{"n_layer": 9, "d_model": 512, "n_head": 8, "head_dim": 64, "norm": "layernorm", "positions": "alibi", "bias": "all", "parallel_block": false, "init_std_qkv": 0.0199, "lr_mult_o": 3.0, "warmup_steps": 200, "decay_fraction": 1.0}
Each number is 500 + 50 x the weight over the matrix's rms, rounded and kept within 0 to 999. Layers, rows and columns count from 0. Numbers have three digits each.

# down: layer 3 MLP down (transposed), 2048x512, rms 0.0513, rows 1998-2044, columns 384-447
# up: layer 3 MLP up, 2048x512, rms 0.131, rows 1999-2044, columns 384-447
down1998:437416416446584528515520408423486486505490452479560467455504498431504510469694524419638482565508482431564505489501443517462489462449492561481382570458534482595524433515422530513469472490528476
up1999:457454533535588532429596412427410537539590490467505533542518551449458524524522356470543520461493471513503528596514467502421446514489585499479501538448477474512500600546493584485445472507420517
down1999:503458435466437542535521418444519528544478463484570477421496400551438541446484503522527456475514525570586456479512409459587551519541602482508511456487476416449525527502516503479547501504518423
up2000:498514540514535445474492500505456487506469506533593522490593617499422516440544555609467499444513449466571488429572530599562512466468529576585439474511483444440524408506582504476577493464524588
down2000:617489511446481581508548525359506556515424470492527388548496416482547513524450420533448506533522526452508554548504466418562473557494387596502538537538484496545587594553471426499449471554525534
up2001:429493570496527516555465465414437524498548517441498464452422527495471642482500561483570485617423466478489513496496488449562441484563520444562445517529446559456607575421421520464494498497557587
down2001:496495470589508523568498473480535519479497494500492465537499524519513523507490448512540463411513442501490471500509531560508482516509499525556495516520525518485513438477470513567546568462472510
up2002:505527507580558414471609523512518473567578531590494472497464483521447430436405462436542543470381494572491536393488563542540529481495484463467524479579449557485522575475548448447462573522580480
down2002:427528565367444490496508591567542505512423539507589525466503538500577487534466516573421489549502454497464538541433518552521502582464449520462540529574571461544582476588494518490581462399518606
up2003:527631480494519452590449444480519439537530590497485519520481515564502454504445536535465512513451462450484537484554373439494412422532447573495546560559418436468461505505375490542427515535467606
down2003:586505499511555471537506575515581458454558454515562523499460511446576395466431546486546459673517554492448466512560599435469527534513519486407492502503458492488605485433425428594451533552507620
up2004:538455605438563505504537483495589510497487517516530510626531611455512449490524431522567527562497520463507571505426449533576449449491500474520491422520504442562490501507476554444490541360455499
down2004:522442435425450375580519587451506463487502462539484498412540483548465464487584514541518453524495425420570501432523512504457533484585482551516477418440523426515459523462548467444425409504523512
up2005:416603494477422521527439495468562519455450536562515400515390467531458459612524446605553466565520550559546454526452537493471512455483411479458423489514485609497560555485549519498443503492520516
down2005:434413456560473482543482446454525569445557448509471448385546465565524517405482599531501510521442494539480414521470437486534581446585510591502529509536526492546454430486519456484551472526458571
up2006:461417457504644575473477537482485520495443508482459535600525593459404414564577535419506491522427518543501531503437522555527436574487545525518590457486453490489428490543466447445565428585450428
down2006:506527498474526470435555526468477552461519511490514567506435482442513474448463439483470586516564560543448538516536474475530577463605473469526447437502582407442472532548528572461495507507488546
up2007:511519489510496419491463484483444557503503413504475463477472516476482488476540560543472521533537537500577465414511502536432441493453461538509543445483466531499535538478629542497536484461552453
down2007:430489495535485483516473517452478544504456532416517553489580463437576550492602492526469536449484450512451503463488565498458476448535446547535445487491471454518480572439451458548554447514522529
up2008:603474553571482521591393464392509446483446523510503448512491424556450559463487509483506509483445488552502500480507414488488487463506493462485548485441473457570429559439537547576536486440489458
down2008:586484453446447421444526489455518532586533481472465465569453504469586487468493461525491487527538461541396508543529610500534532507550512528516449441495482482537484461448513489504533504509512590
up2009:494407499521466521462541525555476481520465522523484499477525558550527528512525491488485485494520423548424485518508455587624499493551450416502586528568517503465460515534548541524524459548505555
down2009:568457536575530577460514483495383484440605503418522440548454464420557548488511669563511487493592513502546586517444551450412471611438574464506538574544567543566481511443439471474518535451522487
up2010:511593488464533471480511460439483444531515545429490411446460566385470550535474515523493558526488477493570508438436595486530531509474419532549520482461511508568509509439384543471442432522525555
down2010:621506528527439539491515442528490499522469499445535558568470553567468449493494453533495502530528487429505591495427505461508508510448495513446510533517411491560412494475463573536518511512419486
up2011:512430445470521463430461506433574531502430486435428517476500542473511512483552567426503399550465498521477497563531510533468540546524555583478488459467491547438440481526521457512522429535527569
down2011:539596461494562474507511540462512472469481534520534499475528522531516542493483452505403487530441525522452506493444478503473583500486511503452473465442461502504500480526498482578570458484518447
up2012:445503524533541454445525565506442521453512456491441555580489482501486447488473464523447503521433436578539510452470466554472562559407444472477480488513513524508501550488565477494502523484604517
down2012:555551508459514435476560536575503535492536474434467512495512489494510455539593636495482538430521468481532493509598582429488499498502504502497493508455505451526569432430452508446531533475480492
up2013:522490511406515490418554442405545549498530420497561510531556491602535525436556476443488546551439476549478445448582589541447502466505500506455552488490473513488474474508539489493567512563506539
down2013:483425492582504509415443490512454528557461594433514480548435515490512527549543514497505549516453517424542547524468544466507520425582418407548458543472549459531442616595535441444501487616508631
up2014:528501511487523441453483433494502545492473508463464524426487511455589494480535452406545486504453536571532542553473539461420490470484507466472599529526523503414473510534461485509528486466472478
down2014:473538555556476505494539502441455556495444546530447493543563495527470486497508473458560439452551473484552530528523432639467414437529582588451425516491484496471418531459487500485424525498490499
up2015:459507519545514531529488493518446532483450480458461481534545456470518487529526510511456514516459432538542551486517454578474493493507524557546483473523420501487623644504552483528455489562513454
down2015:558526579503430438442482529520452488492496458505485468417479549534564548531517479479478486533415537430600481538407546501487515557514505458507515565453521560523517522568463483588571482549533535
up2016:497481417478537463458449429563450475485531580528456481418406536462525404529513502581485458550441519517593391538563485450389523543563470493578487386492441500477481495510580433553551520560512537
down2016:512461550375479506481470507538443490508511499606415393539491633515498513414554568457535496534476494472494564556515496468495524566487514515547511569488525435468490471480521465534584535583457509
up2017:551502415456435510464467477487546541439433576456470560486542466451551527565488516476513632492488500513539469463453549422562559521529490493481518466516453366551487433538416536543514520512489512
down2017:440413531530589532609432490387418424466507551562467499485523522535565498446549498520537534477524441479522586515567585450513508449490446530495495514488501470463547541426544450492495493461464486
up2018:522552489562529466471542443476489474424514479467469504448546559393492561441531503455495443500459492514515534599516448568537464488534590533473548471481457434455512471475493502535535530501518513
down2018:476542538445463528521527593548515522518495489493513522451448442506569460486468514506530463485511496444535466529573562519533414474527411505450529547499511411421565486474430542418470543458465437
up2019:525517602568515554503506542443500482544490524626484513557525527464544569445429433525523502573373431545427516475437449507446540584508461532575567487534476501437519472471495414516372636532549490
down2019:542502549381578480533453328443470522557503464514477489476571433491533498499595537628523501501572521511584466453562455504586441428491447533490417377420528500535425464391450515541550393416449555
up2020:598512468468483410483487539468520549578459414347533479528539533565550535536474440480434517573503573508385458485500491525516482627462523509441514538419481454557422472466508448520533562524430502
down2020:464473582572411542512567429567499420438489498405457535495497503485493487522512436488521431477466482476554493497451579519496445487564526518420454495464472443582445433531481501462510443475541433
up2021:471455487507533579520510546519532550457656531549478479557422460489497513527418481511479560530479489522527434496583536454413522526571483417434524478406443460480449473467506445451484545571553439
down2021:499471516482505549503462501527504503505499543458450470412458517561467552457546525529500412571549488601449496456504554574408531490457555578482526509527410443495585436583506463503511523441522499
up2022:491522518394467563502510457545436452500424468571496555452513625583491466545511529509564563457503505494528503438486518552495533487523526548396503472478504452463534562504596576531534573465494508
down2022:541400476475520458495469462549589470514506547426466548498566470486452433477578391421615416444552446470522489504459521540425473441493524468482542447521512598551482428482444534532455517566477469
up2023:542603464579649438485442477445459424543455473518503578576483483448476449454491476510429489491505511500433492474537520570485562545525563443539498604553463474555484529462473511412586614514433497
down2023:547570487511434469455586534506588536495450549611547410453518465546510527554510476522494452602474461458467440514420464472462422485426457499523518543527511480502419550483517456550450510425480467
up2024:501556491476485487501408509536562493515532423542581560515473473582594442477433427406440569543463558545557442412411390481436450496480471557507436484510446568550567515526567558521518475570511410
down2024:491459489551508468544460547425546489495539530543414510659490506440438513578564431501500506404501498564464540508552513548509467547505599442567580571496482547513542607503454530448510430448461459
up2025:483508470486478590473505599542454523448576523463525484496499512415522484549511566490464525458562524438483526532423482526542523532443444520464615488529531481521407533542458585462593602526514473
down2025:459547516546518390491548510484489546492507475439585511483446480537504617492538464487502468426482531490428547449486468465513485492495474452538517511438573514550491407547592516566456422475492501
up2026:531539489448555465569504501462541500541416536493422492424495503512532486436451603625503535472501488499469525460419457471474577494502557491510573530582439522482507442453507531549572489508360574
down2026:517493544488549520509522515501449527378530537492535488414460427539475604457526503486445492569466460475527503515533529536583432521475480475526445519473498508473522582506496479505540546532534554
up2027:590447589520524497539487419546446455501513452471527465480601499523550594439514550523584433532489421525528525510471586485511497540476498538444522450513468482480487473521474557564426520431494487
down2027:479524459489527510506478566523553525542519543472509530472558559504488424587559539545506512466533464531563434496595385548623486462485512561480560404522501442462452525495432520550418494429431464
up2028:462472476466502461459483487548479577501542542552408469570483409441435438492547541475513484514527463478451524492466530510498502553549506473602471498487503513527500484493537580430512504576464576
down2028:471517474492405606611446530480495536552493482552475512559530534468458418445467489468500551461570382422475455582516485520504513535516509531538502613518384492492561519494484552413520574467522468
up2029:466479423489534467489404540471459552495521516573501466408427525530559466529561458559488497609502511476490492469402478540462430484465495549483555476473594525428462532465508491565393531484428475
down2029:557510486424403559455470543443506529455556495519515496480486484485456476511547524526413497459481459477482508468440627512412548539409439500453491575410545494494557456508464413551597577439447446
up2030:525448529542447483361475584519537544455384460552433539488459549525555540575437514508545519482500466510623511460443538504499464541487507465613524517500471515568461551521497477539494587514348541
down2030:548505499439556507488463446521488537466562411608487531476512510485463436381480485485455475537524527481614567426439609583507539509492455405396507393545506543501538461509466528482405487527437499
up2031:544507450446432481481515506414451532494519506533589525551583431501547492390512431546433434477387508505492595499395489457501547398480437533502501548518491504543514493436541470537460517515519509
down2031:465450530477506514502549560506497474436517484539476468531522500533502521528529554495584501513440498485496555515496497486470495466486484437447553444506470514461504524487525479470482489500496512
up2032:490526470530542444565462525462513527481500492518460527508432496443527459454385454478537538549432504527504522569494472449446365517568507522469515566491460568449486494511559547543479484474417433
down2032:442517526471478521482528515534549476514566485556476460474517499463549497485528512539499451472550579444597484450626509409558469538531488411460525538392457470522507368415373534515531471519494569
up2033:478429492488474404484506472574475499478586465465498479545449428409431510428452572498586425531505502469441486577498460502502440503463550382431490523502569477535525502567541488413493488587534464
down2033:548426507572496522556539481482420465491461413554500443520616539505528521538431480537477442511475452443488439472462456560489526587492469533412548476480524465470473550485442415537524463539570522
up2034:451520451491482539528475625483480493425432471508450579577464439514509503498514496497498540560600562594444529469456575538598412485535530501540418488498474470421532442502441492509486542586485548
down2034:427539563385434484572567481462496493518396428492534538532524607515493545518495529591466579466494512434470496479503561465610467432458569500532442535515398578478543476565546547487582537451493550
up2035:499550489536456499452458437435515558495497427484576476468489518438556471597548546510458500514480484607497493489451517477584502457526534502551527464556562545456531534493580531457424571496541489
down2035:344497456476467576403563455467494501488481393525449437471489558543577454549508439514540581499465545544466485577494544520529403469419514453457508681535489532454579491554471568504455556503510566
up2036:471383503552546477543472503521543543514558489462441489480452468444536488474547523488511494591517478569520551519555531554405506478525500473539437478481473518552462523512523442548482437563440487
down2036:532556492547447562536531536540455536541521510454469432529447487466488431541558508512480479452528600531522377486468506545526552519451465538449440442552446548566504414440463546526588452451517549
up2037:496515513485515464447542535544500535551486452515554412461494550481583535509492585562499517574449520505495529612514579505443499520454530554506516482501496587459430480535512406495508511508513451
down2037:477531512500522546458459471561490492436503449462513418493455504529424495552548487518525486534499515530567484469509434437578520598570565438511545568543542503524515569427489518459510533567454489
up2038:532585494560475481390559570507445475477488503520494495547482502531531432571509564424579476483528489498546589544479512501531390540566561507648429496405532573497567480508464470558456485457549534
down2038:513424541497475500570506572519434435610476551532493535470425520450454472547502456423534539578527394525498430467558466474539511456518579443461476471433520533504530576479526443429526521462432546
up2039:473425534490518528516544507551663503549507603597481531504482481647496446523472463541520484432471531603505457438486532568571480417411490521543495639455435528385478545386493482543517401556481465
down2039:517394473645366482514429516494530534535423473569510471472525436487587498517487551404505537514550502530493449489515482559532492491646562462509512508548543594400496481429539557462476528587486473
up2040:467500520493475560494457413545431466572574487540462462625441392483449458465511519401568531459406524509528529508432505524559537533493499523453431492551405483487434564476530387455498448524538548
down2040:564522628546449516488531500517493536501573408462599547473446532565517498596441511486493534520524533518467503523414486529563615522497476472570458488520504447501460600404492489529405495540441520
up2041:492493518611462446444511491579483631411497461593589535627420395552476491453476529470542478420479527556541498459488535427577449440600412513472566456470538506443426548542447461557510446546465559
down2041:521421508470564554491433523509510610489606448512361447453503583455552479421519536652511500483506494475473423662447434520444396506355518495451502515464475498485661409521523487460541593495510458
up2042:537568535476479538447449501521546566442536537534466530518545497435518499470503478625480439559538503512466459566458501521506524553507518416524508490495466512514466464472521588519496532465378522
down2042:412496501513520584528600549498436528545433419625417487515445454464481416476513435502530483417457540590541449492502566387438444539462448475509431459491536465510521503468535507607525441544523545
up2043:473468512587471525592525527491506517509488468527578546549504567447436590550479570463483456436513419570530527505407485480455543515425515418539517448524524506541542475530509451492419537451514562
down2043:498479511549506531497450471509547454524490469508566440428481437513466511457453502421467437536506508510471604464519480513580443564430472552572453498494461602469478530463583436592500498542416549
up2044:423377433593473499546483487621569484480460561494461546512454554575555515436523519535406528491484538560561459486621502490507598461493484468519553428469537488541562444461421514550511478500562501
down2044:426543498634457442454534589451524523456473469532483588408584583544584453488532505552507473482549433443507541533504485494468415543399600458414567404528551384547504515526509543477538570562519485